Each number is 500 + 50 x the weight over its row's rms, rounded and kept within 0 to 999. Layers, rows and columns count from 0. Numbers have three digits each. The size before them is the row's rms in percent of the matrix's.

# o: layer 2 attention output (transposed), 768x768, rms 0.0144, rows 412-479, columns 384-479
# v: layer 2 attention value, 768x768, rms 0.0287, rows 413-479, columns 384-479
# q: layer 2 attention query, 768x768, rms 0.0282, rows 480-481, columns 384-479
# k: layer 2 attention key, 768x768, rms 0.0281, rows 480, columns 384-479
o412 095:474505500426528579481548505458571492545462485492531527463426542467439417406471527528490456489446565486410507501502517441458470547523525421463419566429469561541459419516451481480498541563521460499500457473454532365537570359557569426541452512507464438445526502434510509489403555446555478486
v413 097:511523517533475537550463527550476473516574452563478536435487523474468507457477473538494400480466401516521515485510413460455479541480513583581540570539483551480545479494536457426488468548512369541525517556468509531378548540439542545506482444519551442477492475555455456487588532485443538607
o413 101:499451562626449433534442482477591545439469380539474517478478580500497544521433579414472508537546515530567485553497481479418540423465531464536444477432511432466538493428523444516440473516474433482416465553347503457452465538523556524507553499551437611523521455382461538502425464551611497435
v414 102:483498564575461458578540412505544473488486456503555452460516507494538535492507501534503543393458357546481570499484520508578459504502464591528500546526533480558546481506411575502530401584514480533495513471369455513585480446509439525496570473469497512465548493507504483562435480491534416545
o414 104:562500533364549432512500468499497464465444610451490446536496456520457527505502463511583529536510529483503465448487513403454477528464502564525529561471537502499477527496448510426451428525564548384575418451491555488511496496457380375540553438497488486457533522605402498563607547521537464575
v415 094:534563477549461421397482426583483421483461539506571535481563454543509601464486512515517580535523568595455476534475459476524585419484492393532483575493473503459460536604458464483438484592582540465442475546507423483534476567470492497537361473476417545538565518488470445563586573510462505431
o415 092:436447493512505474506476508445410481493479453471500432478603579443583475537574508484530488493495558495592571479411523467448522478543488470582707537517597515510570530521439527555535517494412534493508559598446484559423495423439484571448578511483490496477490436462461501491445483492549425500
v416 098:442449534444411476394434417445502408457348566437518562503518446484473528486465464609516511568497486487519537485498526481533548514452513498507513479332494478544517418485515424425521464634467557396510520494557466529477564513371519462480440504520555507429488478451560494382483477522546437526
o416 100:488564572553548544491516494471447607589570515566508460446399490502521442551441529449468491523454479452507503417543475561482415411423531474405450545499481462476424453522515465523509522436516468466524601511495388472527457463602523502478397414387536553547439585504455481516491482443561434412
v417 099:554606459536518479597470492561448501481510452498503468392487516533555529536565509518536579533500522481541509502516535542510504477498575530534508552356381525547460554441563497532497482467495419462527473560480494515463545504453484483522483463434509505494497535643623441487487397487427498451
o417 102:469468525538587563570421543528515429495500510552411451616453551537466520520581518529412459481483521435405551423504571492478451501567474485511498522420517397474510491553577463501489472552542419548474497482483572562473483434570495455570529588470532496431507397506548461501504509391509511402
v418 097:561476417373490417486514477506481513533533487445445489516466569553551463533427476502512492474500529551510448513532490493515548550549500454443506443485464586564538538459467556501434568546519481478494447501481454468524408474542500451620495571550400430486542434450493568523523381507570448510
o418 102:472470518507485522473516500457465552453479521553501521537378461502518461543594524499486414553510586566438442544441514450517478526476495453447490492477477542509515457469558439510543492512501490527404499458451496440516590459509502380595493533536478529467561557466401530454446535498603539486
v419 095:449449461446505462493424522462511508512511509518561542412476447439503407420492503489412439439444434533527457416465515474510522499516522444499452605568449428465488545458561596507509473555513499467541468462519511461466461553591545485512507496499511450504484514529482574418533543461526489511
o419 091:572465446574391529444438389492474564471487545475476507487548546567567404523543493569503588483526542543557568441557456439472507516517535398532492519561545445479394596484547567503534565535497421526532564512424581575493426545596466497416423545529608528471521489549476533579463513510462427553
v420 098:492556504553551539491405539531576526514473543534532466515455462556442555480445530475588442574510476429514491594496582496501450530448551470389505571606512518548506540494495517490514475337470519565539491473452501477420528390478493486542488570526472454520465501457460571403431617509452545528
o420 104:583494414367518487477479531538485559540472464502572524492534561431473519532447492498531533510514513566508565525544453456468582577524436498597416436596545531462527480489400448551509620458505489492458447519541401453489428470351497605537536455548477480464509561395460480473432493552449527544
v421 091:456472452466551414479426449536562499498555536538414411475528530493452455440487578507570490530426484468568397580597511492557437570485517539498465465442537568592512520513489465494509514464512471433633462519481529523533452456408492537486533526412475617444475472557531464488549517596407509537
o421 092:542526474430511497536535549494427469458502469499522491487428536534517511481548471549531552495536513514488555578410488470431484481510503514513550500583438523525491491513449492591439518397534470572540504448525441486547485502511428525487521490470447532453532528547427453499475419429553536419
v422 092:497563568465527501535397567565477534534457389496544481589506534505499540446522516480503505444519532522554488432444456532520545366507455585609506510492506501569518532512486456529502570450571432436501475427429597426487505507430509486612568521574487525468447488529492490519465507447563455489
o422 090:561469538521360501545403444570494480561549498516537435451478578476607527462563533473529594494400503526458525472578445514555479524455464561572510506505517531559526476504489559526568484481446548494411579576535526429515541521511473514460586527490512464494495511516490512525477478464561485601
v423 089:391419528540485574498496579588524499581497521440406475509525449530526525493491537464574602523466467482493523555487488494377480449557422550556473559509507431560460551543543599492580445413501533526567471406436595481504639539511494564589426462511520503525436449381546540548492673606460478554
o423 087:505518424556535455480483411506400524599499523422555416480604540419471473450384481454497500507504555503528524538599493572473448454443548576524537564458548540614547497497449561536449525516506523462456508561509497523472573527427535554473562442536555452536477473518531570480485518526550487521
v424 097:566414476469518458540542600411489475451500544492439591482558433484446494440523595532510482447461540565565504417513607510490537589503535414547502503542576495493528500419532496508518444474467519558448567483554473509451476489476472512511518489529513588566407502499432557398459416500533452446
o424 103:576600534516432489521412463483527457555493551446565478544499517502513471574577382530488499514484377467499542434465470551497539529507547459460454510524472460528544519462457461427586448535448412568380497497425642492476487483498472427487424593505517496524512453504517507508447457589486573469
v425 094:407533447485477599487497484486547418551530522419508495484416552439452432471505479409581519550476597510492543468465469491439366431458472466513449497526511554510533491504393597543371524477465506469438520503519485620515512473517559438530542504560548521372516518476537462423443526514480612459
o425 101:533562553494573535528517479483510513473508431404386443527507505473507445550552561533499570507420530462434520639460419518432521545477516513524531556552544455364463490451501427513542496512510476489458482498513555510509495556500446456423436522451488502563535527501498520533441494519525440513
v426 097:441432477463616544532521519484550487508448545456456530480416506503474489515465494508528567503556497475428480455538485455456440532506496445503520447519395303511510525531548450507480466527443546520530429488524542457559595487541462478560557484494573532597452580483489483496482538517419450571
o426 095:563525575560451400453527507546438451483494508522564582459582489448517561574448466529461580465448476452570533421534547480532529484486520487563523500578540488599484515402521482515458516371464430506474567507584404485543467472391527542403596464481542529647457510504544594520481428485500476471
v427 096:337452552495484542530499584445511476514473576582502534396403510492548556516563521564598596464399555473535494415529511558453520440585419450471530510494525475550436471579483527389613504480529527484450521549414472573469520469451499489494501450553477560485541538474395477358433558555496479477
o427 095:558578534521507514515539431490464526431490547489529508460510540576574583490493513453552486428516448434451491455535500477539436504523443487403471510478526522545589509447537574462498539537523489462503580582424440497497483522456459621508513472492505479524482461459418506465482533554508484487
v428 104:548355535471500519510463492475455404496375537481492514496453526499575589455490474488622515567598468486549578461445482511457368463438596519550558421435505491517488493471480458516568513471459517542595539523453590528580510575510535511460474439477533570492549490473471554479493502475533462555
o428 106:500473467467527505568522547385593502524495513440511549470572582379450477456544519522411476534565540461474451502471463542460515556489480539417351529476435510538547469576408436450519589524525483583441537494479522513481517452525470497492413420420585415406450540488520469388534505493462530562
v429 102:450537380523485549499468446516485546600531448449490480456427510439530494489466479497455420500431508501498482501504475541574483505506558497502544550530500470526541456599490479460463440494428476524575535568481510496550507570501535510620588499404453428463583447500535484438534525563438424485
o429 109:529435600584506545480423468475488498430605488505506471499514522517505525583465469457476572532493438494560549379530441409472500451438501576585498478515612508526538547455473499419518408507451379467476510522467469532525453436501425470471496482529415548489471482473455559570501466489498542446
v430 097:509480422519471428553473514595484551507554408557418577464481577521587486455413410542544449525642397498542478597480431506466435528518494455519480492553497541434455550477526487600427470520534545484489503480395402406500494553455482474566516480534505542576533547460506541506599456508499485492
o430 096:526566507450470474467536392480515417494558517542525385540515527535357477443533505582527453498535554473471483417488477503509448462517483457483431562498562548423463530538604497509513549521629563534502546497463496486462470484649524551559557409603616539477453501474465493543389529455503408493
v431 097:420427529638511477513518543562480432512536452537460492523425464477539495433532551510498542458563526488492557536513498438487473510427508487534501467519570528466460528523491579533472492494525481497542407460387571478510488531526430413420512483501524470497482566452478529403460586454475618467
o431 099:510511501365463488564475532383553567490428481471498464481498463436472447457520518524558502522510551511436531525453556534434516520526443496533499538470448561424551506509463514520602518550481607505481491457467412420530515535494576482461519467588477455518526493498536444402463545533390501622
v432 102:458486510494486495490428588468521559438475450416482455487373436527535535435491559520548523495510474485466438443508584401394550447567435439545431438417504528496424502442500475587522478501509493474456511482536452471408386509529533453483502521519484555459531402481478556487537428506625600502
o432 105:517491514454462508492439486514506540520529470526509455476506531398522572519538490482485482451459481451424550622541422530442523570515497557479540518580497501524468511554545503444548529568446483524426558448443497561383559492522481638484375492454549426473463485458535499377433519504490574586
v433 093:481484519491490514531601519542468456557437404475489563481609530597450441492493454507535445488482478404549430423456502479479549484437489500447528509383500410539512575472452434535598509416516500490560475548506542517473494521485511533487502517498452447555472416500429577523406495478472531549
o433 097:469553456479369507449499529480462457466533455540493526652469506472497427517490525584490415398536592474366531549407511546597532496517563407464422426425499475544512472476495497590497431646488446497483541442541538473469521488583556539522439537396449421552545504572521441441493549500477524496
v434 097:632476545577507580430471481597466498517490496548440505493570427606534553524509431502540423470445542552523526398451519522526439415477448519564402482484443527539495408506490477461493408520531585440421442468488521459501550499455497514465445429500349512455512438575500483489415513505472589503
o434 098:435553482448549529519488506481567549535466588426374558581503449448468524489457463472468418587495515477408453500445603422509480439536403537468537426424466497523474584570492474600560451539483498537489408423591576476574567489449528514604554479505549522444546523447573424376534566492468553495
v435 095:559533549476500550397563629511489544554434347462516551481463469473445568420517448431493519458591449523488521442525598542610463580452478453393475436416400466506468574422505472508512455402395496528532521471516542443506497456520471473460459532543559498465514408517531567560567523499515499493
o435 101:498434552493570528477527543474497483595540503497493531568503520411514515466473487457447462539420476461438563413541444536449513546526560525525519499517548437450527509549474515477531599538392550439469568511497504553514409480499473505412362534410536419523489442439515483466550508502562433567
v436 093:480540484573563468515517463537570523570418512499492457507467567491540567498548462476416505567487488511527565527430481464496442504487496571540452604597540536551476581600464488576627465473543604563456556473477525555469501489438540500560561483508519434566429609460492369521486523504430468450
o436 093:558473534443461444509457407608454506418463464486486417474556482564414413516539491492547556530484450546490474524530460495567483504525470536490440524477432515482486483510447448465445494601497566547488405445451480467537560509488468509560575505548431508416454465527535513586415524466416566498
v437 097:548512449456513398538613509554501443531534561493475491490557491547492505533477526548460435519502434567486510629429372500439506506437545508587562554459529443429535455389554522519584521573555434415548566542479518469502498486482471543542469400535506552491495434520531434524423438460625448563
o437 104:489504455522486512532473488510540499530490519481490468513522426528546411499503573546425478551518515473424406492474535563473460496493583502529415560497482677535402454429457548484548446533582451465509514457509525494484520506601560508527450500458534466527492543584554432457534526493444457502
v438 095:482467483518610505415453583511508448484412430538497548576457550559547456573470452458490525500506520565482448468510424457456568482519524512534451462501531448496519542413469438504557489454556565473522552482507420540484476463582546436456512497563530439530436563507514509544501497462516501465
o438 098:493568569489400477526447489529530513501574460574537448498553563482395466507487559509536532405515559454459541507466488551530459463431485456491364495527533462495522461481533429550521510532506532538449583457538592437509449483542547609528536478469452559467531461593482520529424491413569436542
v439 098:526331406515546591454513480490482451482452564511534473524518565458459564580516503503383492511476571499532490495468451563490501366571465492492532452491532431545436457440548462464535490554477458477483525434480478532500460460514538521444488504485477536481468548437486550510473541557558582626
o439 099:476491492526524562507539514485639549508496550459565563482505470528550477520467539578425469556563479409450494506473549530520470485580516528450399493542589474541483542493590452545535504400482504449476552470478603543539498403570524566474472455411589509515491528512468506494612612454515412571
v440 094:428502551442498534598468528439575492564508469449491471520447542428593549557514526489393526506463433460521479508516554598530561467536446472516443502590564467523516481517469540405559502483461524480515521505557479479445552584505519498477450479532525510451500554544474495475556447520485510521
o440 100:523480440516526515458521467517505535532529493476547508426562486532535555479503552420449556539470390532530501472596563569493460492488440568529598471400481479580497501442513494497450440479528495493490584545484401514514491545298573578438537477526435509617473427435505562627550433429491449496
v441 096:524469499524504581427460490464526456402561525411545467541548524536446613475486493461482435537547519457420473483483499484470586501498514485439474459444452479500432575379483397469486477553450566534546387574525547402522488519501424472395482464556429567534547566592554580523457527450506505565
o441 096:471488491414533550558519432478500493531521511433599536501539526558444525489513474539452502447459472460505553363537474601397555436543551541449469517531552535494533524477570499429482514461515548480494502405546560485575484439476518510423592451536530566526534484499518539559538510481581380524
v442 094:533489562567501480552506512603484503524507438552449504567516488543452546508536532537530530498471586520487426526428515467439446444517557496458535516395526579442490359504590503470441451470566468502572534499493497442522417479447402447553493537576481488497504469540482655569436400549510527594
o442 093:318593492465517433454536396525486507370439427406470520518509473450463552436520517526559427533560510543431491574548564533517494462472524552459506499521514581533487509563470618559545551563542549523428411497487492475524520510426506513528617476533456506452428505503435519476556507490564590460
v443 095:557446550573418553538473480511462572500524499579510497499433475467525481530556390416513590568506417489544465514400533545416464397576444572499568431515454396500531577516415478454434515451508455427494481466493586539601577442529504476436469492534479524483545436582462527607418558591577467563
o443 100:522437564404475556565459566504505454455507463516479581532385501405471497500466472516514481478567523507480548492449467465525483496498482518409547448488520480476489386525570480481471471514463421397573490507518518557474518534447450381438380570460494458592556574528505446427621537532490543513
v444 095:518440489472508533464509548543409544450510458567585446547467527494476414498491453517509389560583536575499550523485458427607457485431444572510541516567599515432497517531563500495511476547512476515403458515491638537517531540496441468525482369553409455521444528425511469490529388540437508576
o444 093:437463470539500441459464471509532462406490522489472464603530536562506389508554460536445502527533545478464564511500456548532567507622605465542490553437397540467554575556466589523556548490498500437526577519500515449489485439484642532486561511539502531525403487524483524535464552521497448528
v445 092:460550577512407533486380504395477590516519618503647475443462411482531528466515505503559468528526536547453498511497499528398444410503583479464481501567451619511535523479541494459406583476465429519553515485526575419404543562530521452522473543416468522430519494472524450468590421540581418462
o445 096:470421469429448566495516464507456512587546432462565499375603569494478528505566538437424617423483477498520613509575430519532572484499479482513491482528527500475487559526440522516467605528428483478457564535480586514466583530492444531413466453498520479448535429431549536480510432565483473497
v446 092:474430551491525547490437437559502558547570518529499492564540524580534512482508504541490494528396424634434539473504424497474409512515544441509558538425408533483530502494562471477449418544515514453516430460510478451568487508555426532490552538404462447519476406444484481574550593497510455542
o446 096:433473447512526533448500570535500517463518575523435456505462496409558513592545468475439398621487659503552534451542528533494486498413518564464627559545578494573469387518452532463513525435515493461524535536507498526469507427453479466456526457536490495491489487459411450510521556431496494492
v447 090:406553605525527440557528625466517430414501444447520543486553522574479455543592452508492511457397542504579437521543470518549487446467522484509547559514586458537535509518495476495525515511514512409590432519414577509510517512534481602468455452534503492484533555472540517449491523346569532410
o447 096:513521502517492554578534492429456679548485410482504511479503441429471579467496567391495538638442413548517442471547568535535488523364384596505523509503515516456545435525471502559555463465464457507571443628492535470537522483449478493532502508536490527551441556475521480505527479426422476537
v448 099:537550535484565549456559589555546487429499536438520532492481441549597425494470504425511446529562497546507489485533569492404528503555512462473489446451594404554513513365477508489531478461497502428537494536545548418513455540511545443456522485392471476567632489494482516498524472398451508455
o448 098:517488464456529478452594422518531495510545505563607553518531376516494471580502559544416454486545544483449576464536480641495432421504580427496449426408470551453532482509517414441487427503552472501466564478581489568525533539470510544489527551435559456550449509516582428459561583440511483533
v449 100:433505541540448521571399493386570499481532419660547474468564595493551547516542427548457461547541475587467475500456639485512522627450547541448475495510567542539493499556483484535494442573525471467488453504514432505378483458464471441494501490396472550509511545461422454499450482588400528526
o449 102:534468486487534521551480534518490516479448491533516403585497506510461581476535472510507524447503465509486449535444495432485503391529501455439431594524568497371506485514622484521497493595485459504623523545445409465452433666555475482442502491579514550454559475462435596451499392548585489575
v450 094:518563479545525503520519473478502467517392526535519496458551464517530544458530524525468464474497475511584455483450489508411539449450482448505606528526532506545434534489579542444556548463550469489523415492540573522516510552460567600447476511454442453463485536547484368381491511503517569523
o450 094:524467527600474507571564449423566436412506542530537498508449525527509509415516425484464587479587451603579517538496548519517542469487461474563471495420506433498556465578493539499512515544421439478461433474504477479537477519544509516527574573551514488498485515385503531557514477514461559488
v451 099:613557481529490506495451461506506458454557523471540535630470484466496508600486492473529499548449427562575486531375503480461476528492422574478508443468397511539430539501480409503413503450532472434517500531551524546456569503544505506441503486505524384536514478486524415522589449570493472517
o451 101:469465489484548496512562529491496517493550450506591504500414609539473468471402510586463451486549630490430575550490462419524477522479582477494451469455445423496431479514510506569378536580478522425579477487437575553453444481579447504439493477469415618517405528488485582559482530548593473510
v452 100:545416465569531499541545625511541447494490560521463415412472490627590466554408521525511469457472543499473517594504524545531578528500386502556529522464583448560510485480509467528557463538500528504449543470451531485422469433535591493413444398455461455454472505405431479518581563548493562545
o452 100:463515516479431498521428467546505445454467494528373514531540513444504450557526548493536436524445574488508597514407565445487501525554538510569538566585560470496484533468508477542486562555530521540482476522417516570460460539455560542488479567512457512489482407555523542533385559440478463440
v453 098:478475463413528519486505530543418591459526592468545520567610503508416478517442529477499488545456525505379511472550525408431471500530477487435550439514526535494526541480419466380455498411488476548492551487539459470488466469539403554537539590537386501474520489519508575487534554520528502510
o453 098:476549583509543545510538539406571457434509515563509505556477503440567530616561535562441462544438489465434620522531479582446515359542554421446498475459488504494531577439580523507549555572505476408470522603533485520399465407506440561431497535571530514453419522475499487415502617488514450428
v454 099:470458525544466538510567495550476459399507390439447468513448525469491618529495539447492613547525493485527500531469474409502507495435468430500460396477484440489493458528525565449501570415524580589546445489466480570484495529477494480584534544515555527584439552451552542429470508519521567457
o454 103:487646473591456398520467472508481470473394510559536457510531539498467483404498523502470428484498487448503455522533517540604497485525519531451497502424491519546510526450500463503576385461466498586451574508485513427451470455535612566574526462527585579584472550541576473423423485453511494480
v455 099:564616496638547433414466510491472485502559447441472461580613557550435528591554461443529532468540551469477489541520407393475548528493487524524574508433492515541562454544584513510396513527497461422478499498500515481376463421473462467522520560550551573470442529542472429472416495519381609469
o455 099:473517432411478480603469494502484505549487454455511429465428490492593491566517488506451440461457611510425457523481520547463471479533443556473538461480474522556584473494467637523503433524428574547553560498512492473574646470521553548490513469450535535525546551447445422452456544462452544552
v456 097:486555482483464498511530498573461487571603550530601453547540496492409498463477448484542533477555470492492442599420515569521542508522514531461469554485555486472525534538523539502561502510528414459489465472362521489559518420555479477404379473476418511596452504462527538547474527439482573520
o456 099:467442502407393553465588553553391386414523510503521567573540556611576517514561506498524502523461552553490564448441606479543541479546452448484472484530502453470559536584438542570447536544503524440487448517385443418467496549577479575482580529533486504411486552494437490464524525464484567503
v457 097:477512519478509526490467493496497445547459547501412552486573526557544590507467544525411469563563616520470488457566454380558554467411668447466527431450461460531438507547573529491408489506501468517489540531493483584561483569455577452486484663420427510518520416506582540443556585555605509524
o457 099:432492534520642520526445480397526471511517557423459546601527509433585467520484461613453459481541478574452478537533407526472536486478601444498516472492563431530586515510414474515563422506479528469388573468465543535533572516506557471441424487482534473457486502447467489514570455481527469495
v458 098:548545487558459528520472473530450522536561448550546529496504521410588450503522436482468558488557514526456593554462495522505541534507407515509441534510571530599515437609484561573491478426498476439497463472523530518547476552471453598539397446502437493546462406568445532547530596483520501503
o458 100:444478538443490598504564488564492465370523589504455541507467486575438518398475429449544495566471528569518474463453540463464559481570525501479490532479481559369400581516524474443484466492521606491542444436504523509526524497558455465485586495505517517521484481478513505498568562484492526552
v459 097:487503542525501539530436552509613575457499512506532529448533421477582546413522507520412538509530477534547489497432464468463432428510565526449509419554501578519480604573474471522451520476554418567495482491528601527448611553495483511552533516525510447493437466479520599520468508498485476485
o459 093:512560491441423461509565545482407372504496460535533526538557571457445434428488445560483638401459505492567583516509463624530504417532458373539398495507421449438520521501486543531423510503422501502463534551526480461451501518620511536522559490499493518514464552498513606489475512561506582616
v460 097:490491473497488571444525550531390472507461514453648516650513481536522558487494428522467486431544522484415521476449477528572483513417548524541521422445533537472512535421565454417469532506435424531568505522478483500518484488519452471515467515429466588500477448564447462536497468451503471508
o460 102:446474452472586588466588468525551547468419534541471503534475419516632518533488511505439434639540586476494490392521557561467468394547542520500455585552505613538454438515548589475558529423505393487578546532583474440509526485491532414476499496474559422519511525569509403405545574432496487488
v461 097:523522597466532521455410448470479500422548631477608490512481502500525552507593421478494536582555479488417496470540587519439565505472483598464557419452564521513522492550466469475413591475512452497513425450528563538406472514461504519419525561528521494509445525570464452429457501466532503525
o461 095:493460451440569544456634520453453575546547454499550522483555495433615601431481459509477549445519377526481509525508433545455507523497575482483417517590438489494594565464488551447564529479440426509493540496507422495497561434409549547390383480515523448489453494388569491453474402510462501534
v462 101:505495457547503466489513481413556466437435435471535532447561491561487594504510511527522491547556400537557527496477436484503440505556478476453496470504479443361492486438563451533473484539532474482439427561490505469493538483440507465497518444649431558545487575569513457436534475471441468480
o462 103:493459482469448514462456449364523564533478523534548544478485586421457545526517516418444487492444454504559459519485487579515542499497460485463445452432500502478526474492515427550538523478480544456518611568447517556452486464518476363546519439516594522420512519323450452558503527498529433458
v463 094:468518563533581425466596589481571436467504472448525486573436545521444502449495538520474544503577480527560494522542512424489399479484527602471605471566486476477462386480451492481521491512464538520488524414534424462482476503442598436420511510530532416547555448569522543496417422547504489425
o463 094:513574550546550520569444481489417586614515469516547442583495463445537479556484472530393497458524504453472513461483470511510497553457523491521587450528498458491536462449361540470534362529441450487464564478586507433423477481439563509548392487412516526537499498488519437444486404501511590460
v464 095:403388508485482505460548595423492526461546546491405417487365593461616444586484603450532478526489520471505543529562486504450521508515379462433440544553459490495458505511517497476541475572469469576533568604541502554485472537619390518584588537526483470520556595517483546564501414494555427555
o464 095:529566504423478482561373518537515483443590480448575479502478504483479495621544504535505531459483541509529500489423531551496514509510555441499536514566515571557632436518498484465496393449502497562460451510552581510519496486483563523405574560558404572473536411558448541557514506501567525526
v465 098:536424462496487521466640420444453460488437554484487564501586579454520564494472581485544479497482448504490592506492499522522452469545498509560490470535531420518456550463466447464486503484494516530520559499527413466426592551503457540483380486573451560409511437590500585532437530471471570463
o465 103:462592505480526521421569451550554461418371560447469479494434432517438536471479436498532339557483510505476502513479572487443442397586494526460539490498443495464462549535572522481620472561547538496548457481551536502510480430467447456528564548474533389448485530463545478437542527468541552479
v466 095:532385426577632435473456531594488456534526404477501536543387536416513474490540559520574408446467491457425569558538490574558528443550501469515444471468557577449454495531551597554508555567566519516519445424499504498490457411472514420588577504508442555347490484425418572404571464497523512504
o466 100:425595502495470528462450395554523519332519575512513474438500448574456538489589515555510482504475512573475385543487495457457427435532554498462459564586459530471463546466680530405582491463604554505473422455521507450589536546481500437551618502501508514454573572537443397532529577409515539479
v467 088:532352466354455521538540445508545573548539545452475578473435455535485523498519500494519556452458476508442520522592517557504432454591535543402577518455410515465529416546554554457464464518438512530528445522567504529455576514565506454445452494437454554517537458549494501488534423494574433491
o467 069:523526473521552477445541424490423452593494533415559560465510434501610455570516478496413504500415468431591543525564547572491472497533556516519507512526478545458474447563480573449503446489522417383389560540610534603479537481529385481397483465462555412477462424526521450525542553524468512394
v468 096:524430481581564505540565540553435549519504528528564486398401518592483578446508484448499565480471402550358603542479510429551442464439535469551500513524463507504516456498482545531448531597532482518484475581407442477571587466535402424559480454521596492423421404548468482477509507493507491501
o468 102:410496481424527519581513556490555528469388577503434512528484495402528563501582515503530401609450570495475350360426510477447500527516440566462487569520530567445569537520503494531538496537531564506549509499495519445497483452424574408552409515488473546476453527518468496450418540449556564543
v469 100:501613449530527426574381479503551513563472543516452432506488477554476509481498483563532502438517405549498551456507412590543516485462487486528499498476518520489511436553484418417537471544430546517481439581543585456554402461527365506508477491462464398460476397388514544443452407488499467454
o469 105:399471530529496525463551464524417442451449498565511530528521471487478511509534629539454493563543539562501519392484467499497548480495497447543430490482654480451529532520469467545558462523574496537488406499499464354465511437566556519507510431532463555450499531533449484517511433447603425410
v470 091:428426535414551499493460404445485462511576505542523487508597535492458480544539505531536533424476457528564475510482502513516495557472536416436511472544514548432455512462485533479542580531329499507610437477521496515438538486557575462548534451514491390549503570488504530537486469560524563572
o470 090:487519499560469460532461525413482484508494436486608466442524525458486481482490548536479522474472431481506552517435573525551522583557473422453523497515556386457569513503586460516590470469447528524461515482502519546508511540515595576406485615573507578590569410410485533537451406534473461499
v471 099:536456487450474517482567556479527415456518478493475514614543585461466506525518628490536509424468481528524430529432570492543518576504545476495477529479459404535483460515492477499486483490468492562467560439489475469527542576481526577524512509440464496623520615606481582500417582512527428501
o471 096:481458512482563499476480519468620491447516522493544543492611573514430571455435499512575535452597438531496500432461433544506474547504437443482391510410582518541522530386482400476531507513526525510467539506511481494502451599412516500436488536508595460526510536490525424442412497480511546572
v472 095:489492603467509506457511506572440529573532495488507560502483527492567506557456487430444508501478536535479525585421503556503535510487475415555482442499502518617432466550498486449578414544473405452540576516529483511545446519516550594472547405499476569533457527539404514417477594445591523505
o472 097:527502563482353495508531561566592535466492548558451518583507452572480495537546500446563454515509496539497521471473547547445407457486489399448420460432524554480506548485584522472537491525555601543564486481450451498505503643502439506463490528540597525459445506552553413439544585409447472489
v473 097:528399554402518527496532469429408507576543594576558487536540421551505537514480488444545571539514481498523479536450528469486520517453526397478451511490501442488542520444515526520465456439532448530497556453432527529444497517448537459416493505552542546462509466534460525461525502528444501530
o473 099:548555505481459472548521553514506403436453521534439538477498512445573463442553490451515495462464588526505530536455494506516553485467438460519400519514407517550589405500544511585553537426485521562463580516484426436423532605493634629512538470484496493496474503524486524470420470500489496489
v474 097:459450461453481526520470491508510456563542550521525526497567507539470521425474601536432536512457530516422468377505492494505496503494453477565457486506468565457520445530487517453462508439430457448553441540444437482541447530485471349518565540536464549567518495498502515537506496469548433475
o474 095:462587486557510482448505501514479524506537511457505521470568548422538561521538490645516509387500522468487462488412532514544550468538574463438496507522481519456519613490531561475531411528367481454491567450503599482436494511585534576361502442555564508593540449449515466391556437580505484556
v475 099:377446503559513452546471496487426564479529526523483569473511458506514594501526519503520487509449486440465474493518365501525553542417430516547570421506546441481462476550556489505480563411527576495521520518493508520530441483570504462468560562507480600484610443457447517490441407487580501426
o475 100:483554424433554522562435440474529568552542435456491562533521427386522507497494437577437472509534480489455419440437573503519481509503547563450499530519480586562562527552400455456514459541510497503523475453507639445581569459415557504451470469529544517474567446507543458453541531569470590496
v476 093:454560509435407471518403398482512527608502587468571474498541472488505514529469575487484468537476473482456421482488540542494535435475436551399511501590545457436571432463502523560469392406558399551427451596489568496477438452537476492510493481486550578524550458480523485490421508444532599535
o476 096:570493495473484545551499477530467396473536476502525538569539533514490496469479554572480515459496516475446594427435493582476527412509496444554458514471509474483518492438554462531486520561460419483462501484478515415497453452650484541461536505562510428464561511499484610469543562538506506473
v477 095:578528468431513501423558581429530470486471456427481500461492470562461511462475464462484498542534507506551382479524443425547525475473398517500511594466561551538504483515545473489545514517485480481530493551498446501490467456477497448559494503616497449424507480476414465455501488514457454487
o477 097:496496507527523523534469575412581563498505509525453532408423525510539456525445518468472423500473522495498409469417514531499465550444522526417500544540397426437547452551524479440535525371549546557631476518526393595473433460601538487527410569421543520489460517403527289514499508357471465526
v478 100:467558486451489462587366492510504524508492521427375520426475521368407444508526508495514478489509643462579485476541403443454396487575460498535530582447510515452509467470463614516506523504434582499510485463539462522456525565512550501538577546558521484505511428473622431555545466576562445474
o478 099:579481640631442490549400474535478554531493378550481438501467535478448492528525543529536540493489564497496515534530468513508537571462484514647565556528559489540449415459499428495416447477489461488450412478540473521448515508526451453498436617488411496529632515561522503522486476522525555575
v479 097:559594527453470441406496440525533469455493515538536504531449498501481429478515502475564551492428447515509486391454581606548530504497429513582562441422529473526589473476576503538545479554439422514436478439502481565496491536413487495525534490410518419570589445516471493445501570481468499510
o479 099:471437437495571481429520468499500513576431444562574509527455419526541635402513447526454458531516481418442561371497452523524482504548528555473487546445483513463383538460519565492482451497533474558472525449521524481481520399576568404497439522527584387551525454552608498457502467556436469480
q480 091:510480555486440434475481422486496507498536504476489545513433471397598488445523626500484524479517436476489410564396494501557505551499457510461514576489424511515524501552571584487431508499344436483600523547493514506548526524472500486513510476505552447469491457504413443561570502481515446574
k480 088:518466529552533519490581518361511402478430528511457523454467438524525540495573570515449528609502513512492496558532534550570552523599502416505530386586499508522503542578621482503406460465491459571524456488450450604592473465585556532546554550544504489485516446605506536518492426548523509466
q481 092:390539505539460519465449443536505455616498524430432481502512515451530571551433452517552487548427520451483482516445440475466427486513494436509401576553502413469467540524595523490530496607430561512494535460548451512549508566504522630527404473470448429527557551493591537473437558560406372496